Part of a small language model's weights: biases.
Each number is 128 + 32 x the weight over its row's rms, rounded and kept within 0 to 255. Layers, rows and columns count from 0. The size above them is the row's rms in percent of the matrix's.

# layer 9 attention query, 64x64, rms 0.292, rows 0-24, columns 0-63
size [ 85  75  78 109  88 108  90 100 140 103 104 103  82  83  99  92 100 102 106 123 102 116 111  91 104]
[[169 182 135 139 114 146 142 165 105 113 194 120 127 179 127  75  98 170 135 118 177 132  96 106 165  99  94 113 120  96 145 111 119 101 161  97 181 126 119 139 166 113 164  81 121  79 141 139 198 124 167 125  96 149 144 124 144  71 107 107  62 153 169  71]
 [ 56 125 124 127 146 143 136 123 140 130  68  91  77  79 119 161 166  94 136 102 101 121 168 143  74 108 139 168 114 105 115 116 100 144  94 143 148 133 172  82  87 125 125 171 139  91  65 164  37 115 128 110 188 112 112 168 133 181 101 149 149 134 115 133]
 [107  60 116 140 136 130  85  75 161 130 162  92 124 111 175  90 118 114 154 118 117  91 209 113 151  90 145 137 151  83 135 146 128 127  96 182 114 164 123 185 101 187 107 171 137 122  96 131  78 172  81  74 140 189 161 124 130 113 141 130 128 129 138  84]
 [149 132 132 102 138 146 161 124  71 132 123 206 131 191 165 126 128 130 135 133 161 164  59 129  90 109 126  46  98 148 120 146 186 125  82 136 110 128 145 113 141 155 188 115 160 102 123  92 147 103 112 107 114  70 135  80 138 140  72  83 170 116 165 113]
 [113 147  77 125 111 153  71 130 126 145 114  78 180  57  92 153 141 138 146 129  77  94 149 115 112 129 116 206 127 147  71  96  92 104  94 179 128 180 110 109 108 107  96 184 146 181 104 175 119 123 151  97 124 116 134 129 113  89 163 135 125 126 193 148]
 [111 117 127 170 103  96  96 122 137 185 145 100  81 100 150  90  84 121  96 161 139 134 153 132 206 100 130 113 188 133 123 113 109 134 163 189 205 188 136  96  98 125  79 111 151  91 131 111  99 143 155 161 156 152 116 127  93  72 146 157  78 126 101 148]
 [116 152 112 189 145  91 122 134 120 182 127 136  99  93  95 109  74 110 124 128 138 110 201  71 170 124 122 111 146 139 116  79  86 131 115 145 141 188 114 123 169 141 158 136  95 149 109 103 139 160  99 137 224 151 144 131  82  73 121 186 120 123  79 102]
 [155  74  97  99 153 150 127  80 165 121 124 156 116 124 115 150 147  62  57 120 129 133 137 145  78 145 135 180 131 144 144 153  98 118  81 156 178 108  93  94 111 173 102 143 159  51 121  87  99  75 123 111  94 155 104 116 131 192 114 144  80 152 104 159]
 [165 119 101 131 171 131 162 126 127 127 130 182 145 161 137 131  96 138 131 147 106 156  78  83 122  97 116  83  81 138 104 150 192 165  76 152 128 153 127 116 209 158 195 168 108  66 156 157 147 130 169 144 113 131 150 104 120 121 157 205 162  98 141 109]
 [157 109 116 162 154 124 120  38  78 144 154 159 193 171  97 110 114 160  64 141 175 155 152 122 109 131  92 187 140 114 116 138 129 115 172 175 121 110 158  66  86  58 119 134 118 142  93 117 104  97 143  96 117 121 153 109 103 160 102 160  97 131  89 132]
 [151 142 155 126 144 154 166 171 114 109 133 100 123 142 119 114 163 137 134 153 129  98  91  58 156 138 125 105  93 133  99 147 149  72  68 154 144 197 128 155 149 125 138 189  93  94 169 161 175 110 160 134 117 104 142 157 118  74 125 191 199  73 159 106]
 [ 94 117 118 109 127 166 147 129 124  88 133 100  71 122 104 131 152 182 151  79 148 141 126  96 102  90  81 111 135 118 117  85 157 147 129 132 132 122 188 120  78 154 148 128 160  97  95 179 179 121  88 139  81 133 194 146 204 181 110  97 160 132  62 134]
 [163 152 144 138 169 152 104 129 193 170 147 113  68 109 125 118 115 109 146  74 116  99 187 160  81 112 166 185 112 157 111 139 138 109 102 144 140  70  76 121 100 143  87 126 159  73 127 116  85  88 131  57  83 139 134 103  84 110 132 168 133 137 164 160]
 [147 127 151 174 101 105 188 136  86 107 136 129 154 168  94 134 133 147 129 149 158 154  84  96 159 122  86 109 125 131 139 106 136 198 148  71 180 149 161 138 188  89 170 163 152 121 126 140 183 131 191 147 170 148 143 166 160 106 134 156  91 179  92  81]
 [117 119  75 151 157 140  69 126 158  77 140 125 104  99 100 124 160 142 103 153  69 117 181 133 149 137 118 195 187 148 119 110 104 157 155 134 153 129 129 132  64 132  41 103 127 169 167 106  81 148 145 121 117 148 107 146 111 147 140 104 101 187  59 135]
 [107  83 139 129 118 149 134 130 102 159 166  85 151 142 156 127 147 144 114 117 112 111 105  23 134 125 167 122 163 157 116 168 154 113 113  95 147 198 148 132 126 222 154 121 112  97 109 136 146 154 163  62 132 191 168 118 127  72 143 121 122 142 155  87]
 [ 77 145 109 160 178 112  83 123 130  97 135 114 109  81 114  98 126 159 106 125 103 139 171 142 176  71 136 113 108 136 106  98 121 115 160 193 135 116 213 104  91 176 111  87 128 174 121  80  57  99 100 132 117 129 109 128  74 108 122 137 130  99  61 143]
 [165 126 178  86 120 113 187 115 129 132 142 126 114 163 164 107 109 113 149 136  98 111 100 115  65 169  89 110 163 186 104 169 170 165 117 108 122 136 115  70 167 167 134 179  99  96 122 100 198 129 142 163 114  84  85 147 178 165 148  94 108 145 146  80]
 [ 93 169 144 134 169 122  76 119 215 115 121  78  82  75 125 120 150 169 110 138  86 131 180 170 141 102 145  94 166 126  68 134 141 145 159 180 151 132 136  97  80 151  86 125 154 143 124 122  87 185 158 157 122 148  94 183 109 106 166 124 111 133 133  96]
 [168 176  93 142 108  97 132 123 132 129  81  83 150 109 131 131 101 170 109 146 127 166 102 200 123 129 206 147 129 186 117 128 133 141 122 128 133 116 209  90  71 103  80 126 112 109 135  93  72 117 110 156 141 132 142 135 125 132  73 137 180  96 194 153]
 [137 125 126 115 126 148 113 155  74 157 153 133 105 136 141 176 150  93 111 149 126 189  86 114 100  77 112  55 120 143 106 170 151 165  86 187 186  86  82 163 127 123 121 134 172  97 162 168 160  82 104 106 107  38 142 124 127  96 108 126 147 104 140 124]
 [135 172 143 178 165 131 143 110  47 135 137 139 168 189 109  89 149 101 101 141 129 140 120 181 107 141 126 130  98  95 110  92  95  43 179 108  92 123 181  79  69 126 161 129 153 146 134 144 111 154 129 106 188 133 116 126 150  98 151 154 131 139  72 102]
 [103  85 142 150 123 135 132  90  60 157 164 100 154 116  61  96 113 108  88 122 122 187 156 167 167 143  79 136 135 105  98 101  83 141 129 100  53 120 181 122 139 116  96 132 129  95 150  99  71 136  58 133 133 113 170 111  81 100 131 145 158  87 131 155]
 [ 71 142  92 138 169 136 135 173 176 163 127 177 167 192 135 152  84 143 140 153 113 138 116 117  61 132 146 159 170 134 127 150  75  98 172 153 154  75 103 149 123 138  83 102 149  99 148 172 176 168  94  75 160 151 101 167 112 121 157 102 156 152 141 102]
 [128 140 154 105 156  79 168 101  93 158 100 163 122  76 197 133  74 101 155 127 130 116  93 120 131  52 140 116  84 159 167 149 149 105 109 128 173 106 216 104 160 118 123 116  56 165 140 133 113 178  70 108 130 106 108 136 138 153 166 138 121 130 110 130]]
# layer 9 attention key, 64x64, rms 0.295, rows 0-23, columns 0-63
size [ 91 101  88 101  95  91 122 135 115 103 120 112  78  70  80  88  96 101  99  98 119 102 111 106]
[[148 107 131 131 197 173 147 155 121 113 185 159 118 215 112 105 135 147  98 142 180 129 110 128 150 101 141 140  68 113 169 146 141  86 122 122 136 141 113 131 160 151 139 122 131 119 198 130 167 130 165  72  53 148 101  91 190  86 115 117 114 114 148 172]
 [146 162 106 160 105  98 114 113 156 203 119 101 115  62 108 119  87 131 125  98 100  97 105 125  81 192 148 149 180 135 114 115 113 153 137 108 131 104 153 138  62 107 125 135 137 126  53 156 141 160 104 177 107 151 165 179  97 164 180 120 118 119  65 156]
 [100 171 100 135 156 119 104 151 156 122  66 158 135  97 126 151 172 131 125 124 141 140  94 130  72 188 126 166 196 142 100 146 140 161 123 146 104 150 122 138 131 118 129  87 182 136  71 135  93 157 209 173 180 160 139 132  59  87 120  85 107 129 157 111]
 [162 109 139  98 134 140 150 117 135 152 200  59 125 138 151 141 129 104 106 155 134 108 126 102 120  95 132  75 104 102 112 147 106 109 115 115 172 159  95 136 128 164 173 200  32 105 161 141 100 109  78 139  87 117 148 114 166 211 143 154 111 143 100 150]
 [157 166  26 148 143 121  89 145 133 119 128 119 119 111 153 147 204 108 135 156 141 190 123 128 129 179 139 104 196 152  89 134 130 143 124 131 111 145 160 151  79  68  99 147 130 159 117 140  88 153 148 171 174 151 183 118 112  75 140  85 118  93 149 119]
 [157 159  73 159 189 192 133 159 153  60 133 179 154 136 123 161 154 122 136 146 160 159 145 116 152 159 174 178 159 154 116 128 130 100 170 141 103 117 131 111 121 156  81 128 103 119 166 118 127 175 179 161 112 130 164 131 119  53 147 153  71  74 113 133]
 [152 122  81 164 135 107 118 135 132 154 135 131 117 105 139 112 104 146 149 163 104 177  76 124 199 130 173 138 142 129  78 131 182 152 136 198 140 135 194 152 144  88 168 106 128 144 102 118 124 175 207  97 170 154 139 108 114  38 138 134 147 113 159 139]
 [111  90 127  96  84 115 118 129 119 163  73  57  95 108  88 123 114 124 126 119  85 115  98 140  60 131 130 155 162 154  61 106 144 110 138 173 185 144 174  61  77 119 139 116 127 115  58  98 123 154 118 146 175 147 165 170 131 134 183 115 136 127 153 115]
 [144 117 160 162 138 107 181 139 130  84 170 145 130 125 130 121  80 150  71 163 158 142 119  97 187  59 125  95  61  91 134 120  97 129 128  87  99  87  72 137 108 128 116 137  96  80 165  72 150 108 114  87  45 109  96 114 115 101 105 143 111 154 121 123]
 [143 118  98 151 119  96 114  86 114 174  88  65  60 126 152  90 111 130 159 132 153  96 118  79 111 133 109 210 146 206 161  91 133 107 186 171 179  76 161 140 156  91 127 121 115 134 118 146 116 128 101 134 145 140 142 103 135 112 115 155 166 154 177  89]
 [123 135 143 115 130 160 116 101  90  93 166 131 145  75  86 151  96 109 124  87 164 101 156  89 137 121  81 171  84 158  95 164 173 137 153 162 134 128 189 125 104 132 144 136 125  97 243 178 155 152 132 179 147 106 112  97 110 117 104 139 153  76  95 110]
 [ 94 116 110 183 100  57 133 163 163 185 144 107  88 155 108  79 138 135 173  68 178  79  81 134 123 135 148 167 133 163  67 163 153 111  93 127 135 148 116 119  89 115 157 113 180 133 108 110 114 107  64 140 119 128 177 110 117 123 136 130 144  77  86 157]
 [148 159 134 145 127 152 161 181  80  91 142  93 167  88  82 158 138 119 101 144 190 136  75 160 136 132 134 147 102 118 135 150 132 100 192 142 193 167 127 124 147 175 183 200  76 161 102 105 150 135 114 141 139 132 113 167 172 142  86 178 142 103 158 126]
 [173  78 129 139 102  94 147 210 190  79 155 137 137 197 116  83 130 142 162 101 115 110 138 126 173 136  75 157 107 100 130 127 132  85  86 112 151 104  71  94 141 106 143 106 130 124 159 167 122 119 151 119 105 108 116 186 143  74  86  77  89 106 132 110]
 [116 152  29 192 106 131 133  87 108 143 105 115 125  88  70 109 119 183 129 149 170 149 101 148 148 172 168 153 199 109 121 165 161 140 121 132 151 121 174 192  99 111  84 168 125 109 121 147 143 121 118  97 171 111 150 144  72 137 153 134 133 108  86 117]
 [138 175 105 105 155 130 156 100  88 136 137 132 131 160 169  86 169 148 132 128 137 152  77 127 131 163 103  95 192 144  98 141 110 192 154 154 147 158  88 155  83 116 127 145 127  83 171 138  73 151  89 191 144 154 136 107 157  33 133 128  91  87 100 129]
 [100 152 134 117 115 143 146 117 106 122 127  45 138 132 189  79 152 192 124 137 150 118 140 122 152 141 126  67 216  77 121 133  87 166 134 101  68  88 133 120  86 163 163 128  57 154 106 136  70 105 102 142 102 125 129 149 117 106 117  93 134 125 103 153]
 [125  97 208 150 133  97 139 166 106 114 151  83 117 163 131 128  94 102 159 124 127 143 134  93 187  65 107  65 117  46 123 145  88  84 140 101 107  97 133  79 161 165 132  80 122 119 161 120 193 121 107  92  87 116  97 154 136 110 120 142 154  91 156 117]
 [119 151 139 164 112 105 107 120 158 147 105  95 161 106 133 148 109 133 144 151  88  81 127 182 141 109 185 181 130 195  95 105 135 136 162 146 145 114 161 115  98  74 113  78 137 162 166  79  82 174 200 150 200  97 137 183 133 116 134 121 105 107 122  89]
 [120 182  81 105 142  97  99  97 157 153 162 178 101 101 136 118 101 177 143 137 136 101 126 122 147 108 147 152  84 151  81 100 134 152 151 231 129 174 185 173 150 132 132 105  83 108 118 147 159  99 114 136 136 156 168  81 106  61 130 113 148 124 184 147]
 [146 175 128 137 117  97 143 154 108 158 114 126  90 150 158 112 123 105 160 185  88 121 172 178 137 109 152  73 150  89 181  84 169 129  76 128 127 109 142 134 168 103  75 119 175 168 188 180 161 102 158 110 172  78 169 161 176 124 130 136 164 118 124 103]
 [151 137  93 117 139  79 126 197 128  70 126 139 116 138 109  51 135  73 132 125 140 132 152 167 111 156 120  83 133 133 111 112 100 104 122 120 156 122 125 119 108 136 171 120 122 198 135 157 139 144 105 191 146  72 138  84 135  44 158  65 123 128  87  78]
 [107 111 135 123 108 139  70 146 130 176 110 130 161 148  96 131 155 146 129 184 119  78 179 167 112 151 120 166 141 140  64 111 133 139 115  87 137 112 132 134 107 170 108  47 142 174  58  89 184 123  74 135 155 154 158 158  87 177 178 133 141 138 119 159]
 [129  87 135 122 180 177 106  98 163 186 119 174 135 167 136  85 114 102 102 183 186  80 133 155 138 192 124 133 143 124  77 124 122 189 148 137 145  81 117 172 105  99  75 114 153 107 150 110 175 101 152 151 159 134 114 144 151 183 161 130 128 184 114 147]]